Weights of a small transformer language model.
Architecture: rotary positions, some layers without attention, local attention windows.
Training: a variant of Muon for these matrices, 128M tokens, 8724 steps.
Each number is 500 + 40 x the weight over its row's rms, rounded and kept within 0 to 999. Layers, rows and columns count from 0. Numbers have three digits each. The size before them is the row's rms in percent of the matrix's.

# layer 10 attention query, 128x128, rms 0.0556, rows 0-127, columns 0-63
098:596494438483558442527409445569511462469462453506566509525540570470474410476465514551512596527498449412463397516551422499499496432515481522469489476520513545505441483465498495507557496453498511
100:473493491496520486642460498552500445487463507516559491534552487507465452547444487503556518404506461486428462545476488489433520526531461566498445479538468476409493557466526496472571456515497510
106:546443498512525467505516464482507475508533553555512524523506485479467511483503474496508582431424532433541489476511468537477440554507491532449486535545523558565440563448425489478408421496548483
098:461554474474519514494471479445510469549541469504487462497535534494479562496509519487566507499410522488519569460471517542450509574480481489509438529514428503563483443485545448524533518494440481
103:495569450482526517543455548535498520513548462481558463507560432498481494477447458518571422403477517522456451511469435495452513561498473562540432488477519446509478583454464463544573474476475501
088:496480373510505458525463534517495556455462504434460563488471521469526484460406464473479444518533464505540539514474498425525524481463483485591507533496510465500506495538475471601462486464469552
110:468501476485477509538563514514493479466489486500456491519431463565436479512529502481521549517481467469506425496448464422461446538561472434495507523544522568528502546463567499581473454510457508
098:466483491570459490544487563486447483515502504539514526457477521473472542479487514435506515534483503406531457476460537563503478505487458547522560510529531467484509439505492497488534496552488461
092:511492535499482560541573452537450534520453480491496495508541508556471474420452487491558533484488525511384474558474510500523405482502459420465486529449510537467493477461517560498566511504564454
096:407508555447545484479476452455530466491441483491470477505544488537545500537556491542446523514429484470540560589504554464511521503448497537506529528505495497511465439558532506439508518473436556
094:494469461485433539459480521469530501527538511531531440505512502466510545546463571571534530549480585514409512496492510481440555570456497556447476441495489474488505505459442509470491496523566544
104:563509502447520555406480472519559448555511570499488537510540465433457497580450491474558486462519510510476591486512445521451538475485532466589453469540510529490531490428472522446530496527459506
101:511463459533483484555472528468520427521553535570489573515561519437533440514536553508428461570493483478471511462531498561491505493497529570492491551452489498535460508526527524472518509514595373
098:469467501509485401463493505554584546521517482491523557524428518542567462496468510470456544559452511551589444529514487521532495419511501546567500456471401590529534483506435527484494509546515437
102:488531509431487538516525463461549511500461461565552559491512491477527498540583500506526420514514480467489542524531533450496507496522505430459520473508506531510462539500512524429594450437509512
099:547391495478508542530516541558487522469484494489487437499525431497508519515512482491528542487490500516449476488488499425510473481456473448509439478575485499506539576567484523485461543473504568
104:578513463534516457441476498535606547492536422502556505522498532535471517446563578482512487543452488484541575504468473457518444492491479505510482464523530469496480484459447496496470470500547546
099:574524463472509498502408435494483501450530496465575506511554517429501477490496502510437552489520462454471442540538504529558582475564547526541405507491455580503515498495468555508527451506578438
104:477511461453496545498505564454553466473544537491470466477472510522484491523476503480481444496530465595578515547541508520498554528423411491536524518467510522475453388503501506491475473542443506
109:426426440472490538540509552506561500543423490527488458512467483597496506554446496514495454565494505469554527530472565522460406599482466491547453467485450454435506533558576489458511481500483430
086:517522518480520435511509495480572431466554575443532476463518508411523511518534573526527545522468520553534479527541446500520534525487492460477510516478482551490467402485519521544491487549493525
095:444494567548541488499436535516467432474521611520505434508430532481496474492522439445500441463481471578557470538479501546500587524519467420494530570441508512485518453435523553506576471480484448
096:540490467545494519469451504456463500444464525506523497524491496416425459494572525433527510468479493454540497493535489505469507523466574499495474458549472445526461487508482426468460443508521515
097:511480478510478505584456536474542466536545549479520526521523528512485582519477506498516501374534478596432512516467479523505513496526527473507571470530461508507516483474486502550578423480547455
096:511512483486467485461456501462502547519488490483596492504458493505453396440501537514504539474498507514532540506476564555517546441488527447464522551485551413542496471429479535538512429502492548
107:431491544533524474493524528515580472591510534435435489499523510438477535499583447603404541518475486516452491434485489530543530543510467419559487551476516574512558525469495469493466533497480534
090:457451512470506461557542557457468512557464507525485432512586492552469454474438606526485548529503429564525496509513471511584470489474525513542477563576530434465460592506433518523481538477534546
101:541462442505481550459533496430497485611472524495487478477491532591561489494570554483518490471451438549510512527496496498496510512540550469498518562494505545502480481456529518548452502484479481
115:531486432455547543451584556474427520506460420466519551541529447567493490526421436479439507493501501560542534526493522513517503495462532563471506483434549422527501472507452488480530524496534482
100:534520557506516521491468547475492503467457388506451465433575453522461516425476487551528510493513500433453490507463527559579393500490562561460542484524474474531531535549531492498473564518487512
106:502543511471498512486481491421496469536481538507513468521529549502524479504534535451500531525454466456504569486474480473517621440589555556459544481487488445536486504487533587523561505523507593
107:557512495499550534545500479537526478516504523533450490502503582441482553527460450559489538485486546525528468474433503508534475438475546454580520472500468493528548596466510502540448437506526503
115:589537441572522496474429468552502476408471526509532488555529513474520494465504494497555491539477530426453470492562486493484526409575472511465448472576529488497450473512439517442542447474518550
082:446511453558522444582463483585451490429476555528526501519551466446471527446470522546539529502450519425449447506463473464486530485554494516545501528556517475474523553543499491461456426526556464
095:560479492549511514494511435478545458435482568479536532544479495501431416556509488422449498484540459475485509521502533559457507436517518490495490517535476501528526401496517452527567368575542523
084:433500517519513498486519447426479476517581514561499486465490511522496517526507474530563536548448523521554580520456404529552504474496485410532511475493431455442534453515443535536517496506467563
120:462526470556540503501470522557487488539500509498549502513568439502526504440503512504534432422424514489503483512492501444485430486585475509497425517569490481508526606480453456481481458567469523
107:572490483546545421556467486560501538447431488547481529552542531561557511517544534552497489536511518466473494471484548468470486526540535502502502474492511532541442537506545464530464464469526542
095:433498505530471540497493539571477487480455526527484500503497503476510470571517524527488532438518450485541428493530578492481442535512420474470513489483463478474479511532553454530497520478563525
103:489510459515534545488509452466530486492528483465487544505445467517552522497487499492475507494483456458490506548464468462469491537488496579555556524413493567478498455460494506543476512477556509
104:467476466446457471533498438538550571550556538534511587533482550467612514513431481512549540512424558499466468485482400479587575486502450476448460499512452538537427451446433468500466506468517484
098:461512594530460497586494524568552514575511509465443487552484455538506530565562493461526467561481425454461555481563404440497529456467495488499483502430455492524503521523447480448456545511559453
105:496495481547516512504489543481559526439538485430457479473455579515548591457480413540527439478472467503522478520542460525555567528480435474495531484421427514456477411508535504465537553483549577
114:566477463508544555501490496507493438519485451495465485531492496472450462516416524492529493453499510464475594541610451556495533479489485525472504488477544461531515549484436478443513516485471486
105:489446515526581526500468509589513524586476488470514457505506493564465584549473477481465488466427518515423496597398468551429515476528482451518524539522445534522532495458553524492548492500465435
096:429515444452461549546504489456506470478572459570481421505488496532409510562543464410407429497495567538486524497515517488498540523415486541481503461452548465520513455553534497606447457538518409
104:477577516507498511458494518488543473491511487555437493517536569555464490404533469536576475452526530544477533426534547528520482523477464465486530501546469491473502531509514479512491492454479563
106:573507504446473491566541491479501520474551468441479509535457445528447523486449509444441465540450448511451560529551444458566567499540435577491439466484519561564537493512505526501477534447530479
084:567499415562451527447511495511571548464529466475464520507506532495474497513576473449578434537548451526569503523510438484464465519571519548498498475508500455495454465495529537461540450480454519
077:589538436579490503453477454486487530473477479464439531548512546548470488482504471418522497535569446445500475560502473584464509467551518531492446477562459498496430488498441531517574406493500501
098:531475516366473445435492554469508502546591520433474460476451570519479487588489420441498527490587539524477547497506552500458501537438479516557502476428446490479525570486535530482535521577510490
095:535458494488454532518585465435551511481443460577526546502454466468443574510517454546488476507484504425442498505470562533462459481526527557562498425575489491444539487530533529471439471456513515
086:537520490536513499454504463504492492522556505472430448480514530456390482568573524434539583492510517494582468490582502521535501498482501453500522525438478534473526492488492515537502443548539446
082:509460523498485458476456479603529420510556530452485457499481467453512445478559482556513548531561512539522527527497419558478555492512482471461519502419516477476392503513503506522579494457500453
106:474466474533518460502500473465538505497477504529489427493488493457487527532543488413548526507486513525421541437507522488480607537463527536454521424505507472495563468474492414516526507515537491
100:476525554482474536558468467394463476445463512516464467480453511470506511490497485524436489507516509490532441489446478420515445525544478543529488487495525517496508543461514548530589523578498479
105:411522482447550529472522577480446447557554529496526502473470485547466523506448465492497509517480489574519567516478484560476580490501576536463546507462445494457515453427543475539524545521553465
098:555517591511426428474486534468533537465527521518517514492435473520496525466477451486467540476556507523441537472456498519574491578464492524512503555461499512518490501468481520589506528469567511
105:529560500553434496491472409481465545505433572490493467531472492577447515435504480536471479492497482462463536488458506515545503527579525492447548537612487493555521524494454437501451554395505534
100:575495500561472500457518456438541454459484563520527452460549526515507471522532521400466486510511531569443563500452512485512494474511554563504464497449573510577530470404505496503450558485510575
110:497517468488484467512533459479512483555420518458527535435547480482486491536522470462436453475499465512484536488577560530502456467442514493503495559424535443583446478568527500449516525536531463
113:466486480576481558479470576502579528424499404514498506472507447503489481476546484506476463508509502500529533516542527462550419501538508490473526581555527504462445431544432442511486515540492408
109:527596524498508559519532508471456483541488530508523547502544547511496508534435449598484534533495470559520507443532485530468499547510543415496429541484519499567522502462477468516496508521412548
091:525504458479529535538517490476554472537537509540474495518482501510553487456553536457522472490481442509405501541544516436530408460532562507506512445448475543488497491503427502408528509469508506
104:528483483453544538556456544495558460517502576499469543487487469468509554508466467410490480466502442497476491536463582423518498539554476480557465455582466498551535434533517511493517489500461502
084:541491478433517534610557537515514509446492503519495506498486533589511443596491527418475509483534478462493453534435523438501550559490514477504503518484471478539482504502544482467478486458535510
087:483559463484505538563598436443442461463522510434480566468488507498499517455475511442468492477489478537556573512509485499534507531553469511489495488460535416564546488514489496466496456531499531
094:439483473521507453500561483446468539526500520459534508432492488513525511471516494569479490474472546549565561512518365556504511397528472489486469580506474525502480522526440497479473466588507512
091:432488514507518483558475553521491486484424581510515530560504454550578559471455532501489449528469418509465482551500584469457510457553504524475516451563463481468557467468467443420517453460495533
094:507440499485544566581483544524533492487534479503477513587500505438523537549446476424493472530538414484498487526485565526506525507496500566520481476570525456525431471484538529555509464590507507
098:511505474521543537529455444482527484564408528562494468482556467490518469520480521498503526470467504480495552492410448565478500491482509602480435439504492542450504554558520543516488452495393589
112:589503521540408445515495522500492547516472483587476501494447409554475481503589525498505504579511447478525463489519422511530539516474476488551524480528515517526485527513433584465537521520492485
104:563464439415543495478505466525554451515541452507500473503494471541532422539536496542488434573561452475482482537501521474522438456463446549465493466516542475513467508508498506440532573543520557
107:476519507460643530486501531469540497539529520467526570512517487539442483503506533531483527470523516502524475438446545527487405459544588411576454463495511518460493459449484563537507463472471483
102:594473460553470521515481525435487527510435465487505512518548481483443564524482528447509550541548478504444514459482479542496509510452472541461495490467506488493534470486432610445511492481547472
106:516492514428542504457435455513511441470432496494593523502555438431484513539536494501484431484458548496449480455551454538444519415442484490578487465516533496488463547396519537592486472490617494
110:521539537495537517458547469468508477499461454528515500558500468507457452497473447487541506439461527592456517487417498521476459467432502472474558554532471492509571470474459508422481545503474569
113:492576511434451444509538563494474574464478498482449498506465579576501514444566502486503538455439440507540409511468487385500540451471481480548561468509467482529514557447513506557507492552491503
110:508534459482459528502554456494529499552512493552471550492459459547547558507507477443472540464512535523518565500381465443634479523426468552462473477498493501539491537552516564462563522459462464
102:460493523516528573501505469450462470522510519510431533486521503471467526444531511541437495597492453484596488529488522476530488445483453594523440490412531493473488468571544542510473540573454477
078:521504491494505534483513452509542416420530475536484540465501548423429510460573544452535487519512508450561430578507437524447443526492533522461514440590431518520466459507453607532501474547505486
077:434490516478515445565473512533487552438480455553561482549556548532485498465470465461496439515503483474535493494479505518551580450523462489531503505558499485489493490495592603464483497491544418
092:531533465479486474496469531430556460532524512530533417582534562495510427515539431529543488446509508442463473515488514494472494460443453501466525465433519529519472512535477521575501519501503536
078:432496455517542481558534470482484540518536426509478501501522448498465468518427515517442537559462451439462490471455525469576450480483482560520440499496486473487517464528520528508414508567415498
078:558445478472579594504505543433491521444521566509434497473521484435499485512537473514523498492479482612493503570566477502540519486491495487427457544466489537444531501509485591453517522536511470
096:579495566512508552469521488473518520474501474520513457524473549496470484538536512441520500425548500504479526502496470509425537440498467475561541494530511509488440470476456580517547538572450447
097:508463489515480516469587531427482521446539477445504564514552487486492485504568473506495500546561605547531516494553490476479514489494468554491552484534491464518431468523482511485494515460564568
115:484571520535497520513510504497430540533474580450512489464569486470515477495604499515455549426474505562494451469433507465504498478527545496492554536407564502501455493460544443508526472545528516
101:466454569557524543512453530514528473497515565541510546506461492482523491502479469556522535515496481484498534504489416469488512512469451513458471515448493475477492495500480534460593489488553459
109:382494549543432521485488496566551492498468518516549480507520509446476494478505449563518504483527506550470507433477525426487477608454485498456513456430507466519494523526517499433455573517487514
102:493520479494536475454553489527532536583416520466438463488536538565487492465544481480477477590514500532512594478507529448510516506540560497476547498628503513566443494484479473518497499492532506
110:450476556546461550516550503485493427456576532458482454464555537548407488504468531476486583563481550441498492499516500449548464465462540510452479593470536505517491506564542503544483500450539509
097:539494523546489519491492522498499473452560519539509565495577462410458417495472430476555500517589493519486557514535535545565421559500462513500487580475495475481491496493529474439574503556480510
097:468506475551563499532456518502490540489495594458455467499477514496532467571495473490484452543504499519449436524497514475541436454517550557453552580471519449434498535468542534601574484534505427
091:487425520489515445537491536514499590549470486477469472560489585485505509510557460614475482535476552511486566482515520508494461487473469581459402440470578500568508534506578542491497488503460485
112:502505491511537458442455503545437490542538513441506501518534496565523452545525476482477527466521488531486529515575535560566519519552533516541439482454448442502558436442604536429518426548420496
057:527465440458438501510458476563514523503552464532538516471497465541498466483435560519490582546503532472483449537531552511433456484502533568539519390492457509510488491513469520458530441556623466
061:499413465479519516555446501608557476485510461518599529512497525415443477520450546567512579424528538492507444513445470462527544484531475476523489449525482481452486561535480473495506410521555485
083:490459461509594580486518527517512481429524464550534537514554485399446502534502566411497522471583490502472440511528493488487484485463541535607490448470492499451459527497497545467449427533575458
089:519560545546523507422510496459445484501463537557484396409433516592472506535557504495557435517462482516552484455540504487531493505492459502481551497547516492500468470474498410506531528508467570
107:482451492486490471563477563573488488518460470531540532553518504526551496451501518554454457462453504495552490546392519500558480533559502536478435504524488522459530588454478518512537493543487540
105:468476454492555520539469478562567479585481505540529533517519527488516577441489439570474533469482542469494473552423442545532469509552487438534499483483473464492469599464471558483526472414481516
113:540504551473439566533511505553449481627540510449476477455485522543524494489526546482505528477502540440523457477430451483503532481509565536434422532515508593496495502480482476535474524450521575
108:497516479529505506464423557532476479489584508480496463492484436439493496482533524438520499531532474433539491401495517471511496436449401569576525522483569478525571443477533496482521534473549499
111:524510434525460476494505542516526560503454537535566494486474529446598479441495521573535512478473496521487547458451474487588549506443467510412553460482464533547468529523458552486545547412541506
106:479507542484492476418433505544550472517655496476514538522512491502547461462489491446539507461555483491468518495532490451483441484437483513498462512505484519517500492531527498507534579513461532
117:592486518478472512475542519488551511489471490523582503501518531533542555532429447521471473507543525544460427584481474542448490493525519593563490444533465428505504508523500489433534558439439503
114:484537482513532491478482552551531514561588505447469499587537499461496487575537493506511550488444529457472516531468507477492515531452438462473445435518421517464431556456427435538559591477556435
118:479472533468488561540504496551562380542523565537524447538502525535483504498430541504532524473431531521522476535455452519528484469472469451548530461407515469487531498447550491487595481529491528
115:458519482479456513511510528565545557541491517422518477520435504521485538553574489446422501497525477485447456551469523485563533495503447524493500458489474510549440491519552500572478482519518450
101:431600529539508473432490466510512567468488490546500482535593495530492475477460475456525492470475515516429556516438549500487513492489521431501507503530512516479447497523551498428573488400461492
097:528514507490491477544536564483552499465596526509433497502448498582484543477505485518474475513496493530431495479444526439530459445566471490520493466425495540471562610462472524557469507477527555
048:469499540511387490478510493510615479522572482509540529539497504550468459510497533500427467556423519474441475516535488509430500543469488475484473530503445516498480481518491483514503462576507513
055:514451477387496497493511478481532514522558453462556512518562512445483428502434504438459541564548455444482503483571583520497543459411559562567492409444480492491518474515454540451496403555553495
088:513484413490506528539514472429508563507536521456437482490510521485525473519552485461433478518570476482470541457605548553473538458385577514499559482466543486578528430547534576471499517496519452
080:527480512506427540504527492513519559442443465537506507447474491514506491558459508535534470478511492564494460544510482490422478545598511544537535472494474506487481500509503406519405517509561500
106:497528482488534505468491505475515456495557550481505482495507488414456482562597557469526591551503489467467510455559532462553580425445449459473486474501480494492484500496500556489548489485556461
110:464495532501522537462478440496548461597505537477599499551514520459504502443529489582499496497540516486452533482485480551457522507493503499483510462537467412465492495492468523466589520515431512
102:556448495470460513499518505487549445484502532446484498503515562531444536538575522459544505485499547536581543547444521529504565483518493519441470450505471522493499456430530481531450546441551489
110:499489533549417535515476520465451560418529437500588506512530460415537429550472509493439527525488481479557496468537516508458448456477523521541433568502475479512545469514483494551458442540579485
107:551477446481468556560536482451478489568460520506519500454536546536439503483502362565459532547570566504525590478471561522499474501528501457457548464525464529457413480570498451518519472503507530
106:480514532483516487454428418478595488548551457511578542495555490461541523505481468473601516480562521461539487433551442450466523530447481541506466448478508477496506540515490493422470533549489533
117:490522407535521508474528483494519487564440492534482486578510528559472485535525448533517518543482492513491549439584536515521502483531535499485510535586535482522504553487508473541415558480481476
094:501516539437524456437479480540489438557504496537488513568522524532582494533469520425484506574416493537429567470438519477525499490492550525498500535435495529463524546500481530519485476491540517
098:547472451498450579521470462513492508494519531430520478501519576519508484492440455460513519571498416529495468513476585542492512452493534522468510521519493480448459482504518496559546475509508511
122:428502556453531507530485535491412520418564401565622516501472441456558466428505468489477492488541487554546522539487482465506471517507518461525481514411449494500478480511512532479511504513489484
106:509489472473518511482556477490532411515452575519455470464559524494500497539602506579549525532461525497539487493497483491503516465527465426470493452455454503552481549392546551490548528492533574
106:456507558525531554487580474458494461552450488517434505435494517522462540535550478532489482548536522535493511486569508546537430451467460416548534487456453513482463425514556511523485452533456480
# layer 10 attention key, 32x128, rms 0.0556, rows 0-31, columns 0-63
064:476489485475547479538486475539501513506510435465465514467496499488451525515456495575494449483470502487485517504528499471559499446527493601501489471588566477466510537462470560548528486508439499
071:541515465492466488556475456547501504518503464508517549543518429537512516528457506552544437403471486457517506503564502518414562465454520466540483471524519542479496554447430516436537464526479521
090:522562496543504478515561469474466501496438449558509499435498475484473481548515504404518489549459554467421499537537605511518497557581565551462521522538470455542491503452544522509596468430529435
090:423483571530449500457537551461485506538536530487513538533550467474541531442418531508528484480481505474468494466474507462457502508497475531476499515529472498494462539544489535499547485423479530
095:515500479562499499488473518516515524519443529528518558562483431553515515452430450515549490442531471412462512487434438497502487484499465436536548535506479527574529575541529516521517499390517508
102:520550415483464549484508562492498586511524449455513528486538501530491546531446525519470538437410462473412438507442527506579475475529612531487456522520523477464528514516487515523477463467487456
103:416459540519560427493502510537482471512523525505568464550528574463498530501466488569515517504472485544465492481544518486491493443483504461413493455500423511557489524489441478471454499530491492
108:501485470450478507501509605498518544409526533423558478495465486431524407536455484473475442472545518498514503521574498493503485491543472475532464495529452465553520432494458531472550508534517551
101:522480439489491533516544455505536463479491521514481445569478536511508494574470425457455521523461460473473475518510510504486442555570532522547526470491483511488589517465571539584511472485515534
101:524570511441527459466510482443463501532549491535496506542595516522476504409443423476529431485512550485533531474457476476528540523484520497577496474467560552513448527453430494537516437537465466
107:536439468456532483536552501505509471519537518511521519588560503471537535511485532444511496484533562523475475474500570474529486493505605579421516516563460508500478555521503502501489515450553475
113:563554406560539550513539528538531540508492496477556483535561507438478529475533486435512468527476510435434528563479547475490481434533516515578490494512496534472472478441512571456543456456567522
106:547460494498466525405537470397577468474553493549534531530480483493556494558508438502488485427505454502485493547435519461545548503524506575467548478488482457496410534582512486495541497483542457
100:443465516533465497445550552493475562534510508512494540508468491524565537518478511503489508488431505492563588489406539499512549527550462475471529587527506529484501539446458457552487454498431546
105:501501472500511454517504473492543416509466439477537537490482502624551473538538489459502514492509514575560533474500406534613487480511564477467555491429434494519544468472467490513535542457515531
104:485423491540448494407489490500507552471488541482510494494523475475482470436535503494548574531508563511561503474553502503467522496418520492512461524490521518416493483524460424518503511555549545
080:544594433523494507541565502563561525484533501519422537492515509539496536547443521483459451522547469441491513469539574444446425539567507551542450508548555452479451486494476481464515463481485517
072:535486448479537483581498491492530561422483521463509437540551494509441466540402559530463470541457507468531471491525546489481539497557503519430456466582585557473471454545521550510529547508483485
081:451476501451472537539462512486510491459505480496510526551533523467470440488444509473434474460493453535446531520518548566518460480482566559469447483511477492537443465504426519462525488496522473
091:525556492473498487504509497550517564511486495502508530498488458430474490576426524570463443404477478451496479434501520519528461450484495524555480510534546525454482545575500534520465478497487488
135:549527451434512465434510453378508508548531522496508434455503495489470399569497478470438509535481517525434535514568523574560524465464559491467520512452471506554480472526490524495513566507522442
127:564548478442507469532462486450477491522491464503465535552521603521427543584467486472500480540582516584474479545484497594486478525391535472507496538437536444489449486418533479508475573574561462
096:473592478528517482381561586446476470490547517546568487520481524481449540512493481470619556577553527493568514492572465565511512480511479521485520485474504479491554460515504529463432554534483545
103:433539517470489502539407536522477502491422508463515535492512507457437430479469535483447544502529458461441553469482516570515533511455550504474486471466487511499430454556522416478551477496506461
100:485483428567432430532484556538584529467540442494535568509527530629550482516527485549428518470475467492536475494470489532551515492581513469497448507589516454425453499554506502473499517445443509
104:493547487489467548526533531512525526527471469485467540502535458495450454506412509553478441487511496487553462484506529447504444555516541481543434425502489513449435571528467476506483445485464535
100:463461506472491575537541521457479458517498535491530438573478551486517488454542483539539501509555575548493533526547495511464492515488517522489507534492506468474565553524499424439428521447530527
098:490574499530527515555547507473445500409446502521514527462479502533476541491543425521569469503501504527502528423557550472524469479506486567476499434561497501473480548556481535462499542481530483
107:566476480473484553484505472523508514476538505575526554500493498451520506488492495522524522464465485510486518473420548557478497517535556469490564443496529481421580578453470457494512458473489501
108:507476519490448520488489534580476450513552519512465575470558440421506549455489490462476422522504588570502441547458502541530490521500499515506499492486437522484538441560554536512505507592458456
104:537420488513444606497514497435553457539500498513484563540505535559521480480516507476499512450526499484499584503466487478544506399479547477554497481539484450520487476511490529557426460473547543
106:519468517532510456484526460459482496535452469543397460523485550421468460484556531538438542511461519500456460465507441540527494492516515476515482471503489499522488457513569515488528557448504528
# layer 10 attention value, 32x128, rms 0.0563, rows 0-10, columns 0-63
104:392510499553534486457430459445570459460488474466472544532499467493509535517522526508528501530506484457463559502562492513446546572539525442419503431545439457494461524449411535528512562491451467
099:533539534585540486449456502470486501515532510510505415494467482497436599553559499420513515487513493526518582556508448510525462567508505548470556493443508521511505500457489447609477543508521584
103:464501422506438542573520516515465462523480521438526472515500572511468549428534518461434467508471546432506516596480557483457554488514510492500505468539523509370472534507587505486500497496489514
101:558474421487501527488490472450562554490496446532482524551459460527423455503421519529449515512535459505461630533452515477508522470511494558532512434543504470480473450444501550502529431470511580
101:505531506540519511572496474450514512515443561512514493482541445474586506433551513459535570524502513532525443523493506585500522497532475460479466470442483455511572545404481512493549491528457505
100:500490504523549500470512495467504531507533461433525468509626448440553559423509494505444478461449569537440493527466491517482525441502505519503491518506496452486497428490525532420484547486490520
104:557475547520459487492500565484487534473538510481495523491509420449473504487566515495529484520499469527498493477560522466529507491434450445527490580505570458566529534512507507557380501536506459
097:478507523510529480559508494481495529563538554477491498495550470523562458439476508469486523463494454470515528421448495518523515452469520552475527491471550506499526479455525562502460542544399424
101:525478483467620438502520569493471498556496458543452434516523509551525556489524492561539544474534536539401471477478497523484507532463488536506518454570444480529498487448501469480502443438528541
097:466546525515521449497536436457502479471485487553509558444597518569434538407523475462550490522552477496530530591449535528566530491439519475476436545525459491528483451525524506507441502427438493
097:513460494516459553446473497435494514416538601534419496504444555481517453529531523453553501487449504501512530421515487540537486550444517515443548526558477417461537523505493432496480577473475509
# layer 10 attention output (transposed), 128x128, rms 0.0691, rows 0-10,32-42,64-74,96-105, columns 0-63
101:504577490501432505474468465490552565540520460505537499513595506460447477591490552534525530470443517531501489561569470587493487482493468514510516400477463555452479507480489505471503512512586433
104:497513469437500474518500463527553504471511413496537516556456469523500526476464459515515556433484433495558573582490497448555576492438450527460505399453511480490482515462491555515514526435577476
104:482526464454525521489442461544557478591446445522483535514506554456525430516521543554471456542470521445513513446595435440456481444493483477531551505494453416497462542403500525465471487488485484
091:440467509470534507546503504439477571517566536451445482550523502496436435433462509517559533460488467529464469516472554536535494487512518558442505497488507476468559431518481497503438595517496560
102:518571518558523526465512512556554458560543532537538529444526489509471403530467523527504462444475508515535520519519479527448515514483526504520499564486467500460464531514451544470494433538472475
096:516528505543517503512507466491492547467505506475506508475535474528444489533480466500472388479509481546444507445566465545494465427573529538531419494547463533491525527481521575456503527520557495
091:504523541534544523558423509526482498526474490457495545489490515504524583407483588547504495521447537451514485425452501446481493534507409473503535485456513492511445469463546456521503483520466491
086:410496482465619514559569518458515523452558487473531527464526422495563477475571494498483435572467540450529498405482490512465476501515531457483568507470517539506487523478465436515484529492563578
097:480519478476535427442478426488508446517459553519516495553483497425495507520528522531538517482495440460457513481473557576453495483523509473590522481493542503452577463446492553503523509502499487
101:499520481454518478498485466493447550436545505455512515475547584501474578444519511527508463522453443534499472479502461540509515473531501465481474520483515465435511493511536446527524433564478569
110:510551526493545476478509448499514462496479544509546506516540505418471538504509514529558490451458499435576503449518409533394459504458438512447486461512537430484446487511551453488443561535430499
106:461534470523576450482452443496529519376459602495465521579514419505467568540508567522525488480459441449484458464501495546502573588502518465522487509494488447493538483528438470559546466467460452
086:489436526501518558471471491483516527500475545526425478503584505482434450525454592496471526504541506575394506510541477552492591536526538486475501505553425510462515509469430527449493511475527460
089:533495502460499547573501527513454412602472489535500515564501483492491507492529466531546513509546509545528497535485504514523544497462494406482536515574547496475472503577495439489462450449496524
121:467436461484466470427492488483575514502519466490439487533502470520504471519516477465556458509586531513449454484495515443536426569512447489436570512551531480490465499497532532538517496480531470
104:554531477519429528503406490479557505512492459482489514541551469427558483502412485479537494489428448466474506518555526559485524493551429492512497463392485502576467560510462465515471529432478454
105:514496512585419516505475545496462448477496488491469475563565428533527496526462475473483567453475542502505487515512502537533514494467504516515529520566557464577456458495556431497550484449478443
100:474479476501442504608498514506432488593452517588556511484498514500521407530481481501559472534463494458444518521571514478527513496604519534488423568519489572451463524497501484489484485553471526
102:439453570472521432461382529529533522516455524482547474517482498548531579470477507531464472431495442496480457516459514474503537472532433429517465473465521540500525491550460525514529493458501496
085:467509455511498486425543547472540526464527446383495491405471523508427566502462573542525566495433500487531574490526429465544446498480559528516539443515493481537520564458528445502470473569529481
092:491513465499436503542520464474498464508561468466472495522523476563492551503489465490488533498511485455466488490497496572449492488502571513505455443469477511517526482573509497584497483525548519
090:520496531543534496491481507465496529597456456493489524446480534494503429496464540603536564490476514422439514525487458478521517536511485460528496536531514450495425404486483505575444520480507448
084:520494513541451516547482554489471561494508516465470509491514520478474438476496504493534479534517503576488477512610554495495521499479525529478502546454536451479457451505511508493446513450524516
113:479430517548489529515456460546524501357365501548465559519494473507574534505560517512486456476453507515442460490479511540403477492483522476510477478479518419508491534555439563455475458519457550
101:494474478484501505493459439444495474566537536488541489542490491462437446537539530505528567537537543495464497432457504529478509513522510530489515441514509437589500536488520532480497476484392469
104:538480518477420508478481535516448470594511510545510516461516501472583447528486523500454536433563457553507467492496469488541550499511530498533428563474434504538489543487555491453531418487468473
110:562447509416534505500490456470498493450446477491479455545529447509482575523476471458467512444530526491453499518541439540518457478557503486510467521528489466561563463555555466441415519407527529
107:560517472532478507494557428564549464418517534524475549477532506448470535490539456506486458495557481427477464558489511506495485513416505527509430407416500496538505536518481468474459445500432504
108:468534514500552514545549466528465511356575496497534527473509475570498605487485394457453456480493560505496496485422463482526465496436551491534506423473517528526494496501461504489554480473587524
111:449482506615417444523543495511492536435470493524528557504470561540421439527563573495467492496463482534510462531571538512502529488510394480536500498546529560494484479514474509481447570512514519
095:477464489533471506531580498549464523472536456513509488563533431470533430506512463409490498513554534538470498494387468430488567475522505543436426499532511534503507450484526531535542500509567552
103:510506503521472493527474483452472510520486525456515577474494446500597450497478490579500491433493539537517588484440526435497527473544583443488567514471523558534523565508475521498496489492535456
107:425451508523506515560495502537547521438534475472481490524530468512485622486490510553474540491498544506555466477531530484594516391518536499551499483453490503447539506511492531486465501505530506
090:455450458536520583517560525472542507548558462459521446464473519473507482566530498536507490492459439474574480457469533519445532529467529542489515512512491503470454579511516475465552442547554460
094:474513508475466378558523512556522496560565503436548405457498535553526519521489498485516539577434498530499543466460499385504530468518515548424459480501489503560545515548496533565523546504528509
104:514517545595490456465512506492448479507499524548494478557503541507469561442580483496511545475473589543513538553469462481561517485552474432439483535552416528457470437577485502478519505507467504
093:516507453506450505501545551481531460535477495475563489534482619478503439554485543531525598551466464483516563491522591474455533418497546473445532456539506589452499466540498517459563405515480475
099:480556496540505475470512516434499448426460469520478560506530510485527523438368547532484521474434504463488506518540482481471480475452532454530500457505471501540535492536436558479509534478472484
092:428547477510563492503505498420493499483566416540451490453540508517515508504492489475480472435449464490584490494517537605447512519440533454508488415453454483555502562518523510509535491505492506
113:461544504516553490469460442423549553542571426488461475479511442419456450539554511477494471529523472432512496453567483487483491504445512536473534500575499482502510472503458473529539457527467426
097:533487488529458550510502489431479498431476555446441512564559508476430493435462569512516517469519458458403446454453489517523473512469494487427531492573455509557510532480443481526528467518490461
098:460558478553568517451512494405509434465524516542490565497519498498459531562495572559573489472478522512498557545523494526521504584450475490467539433564545531537483548503470457474486543405497477
096:475491540520480447397405506530397510489466501485532524525568554527513457506534521473494557494504431474503529564536514537493568519427519498472505580504483467484519494475540471468475502503473495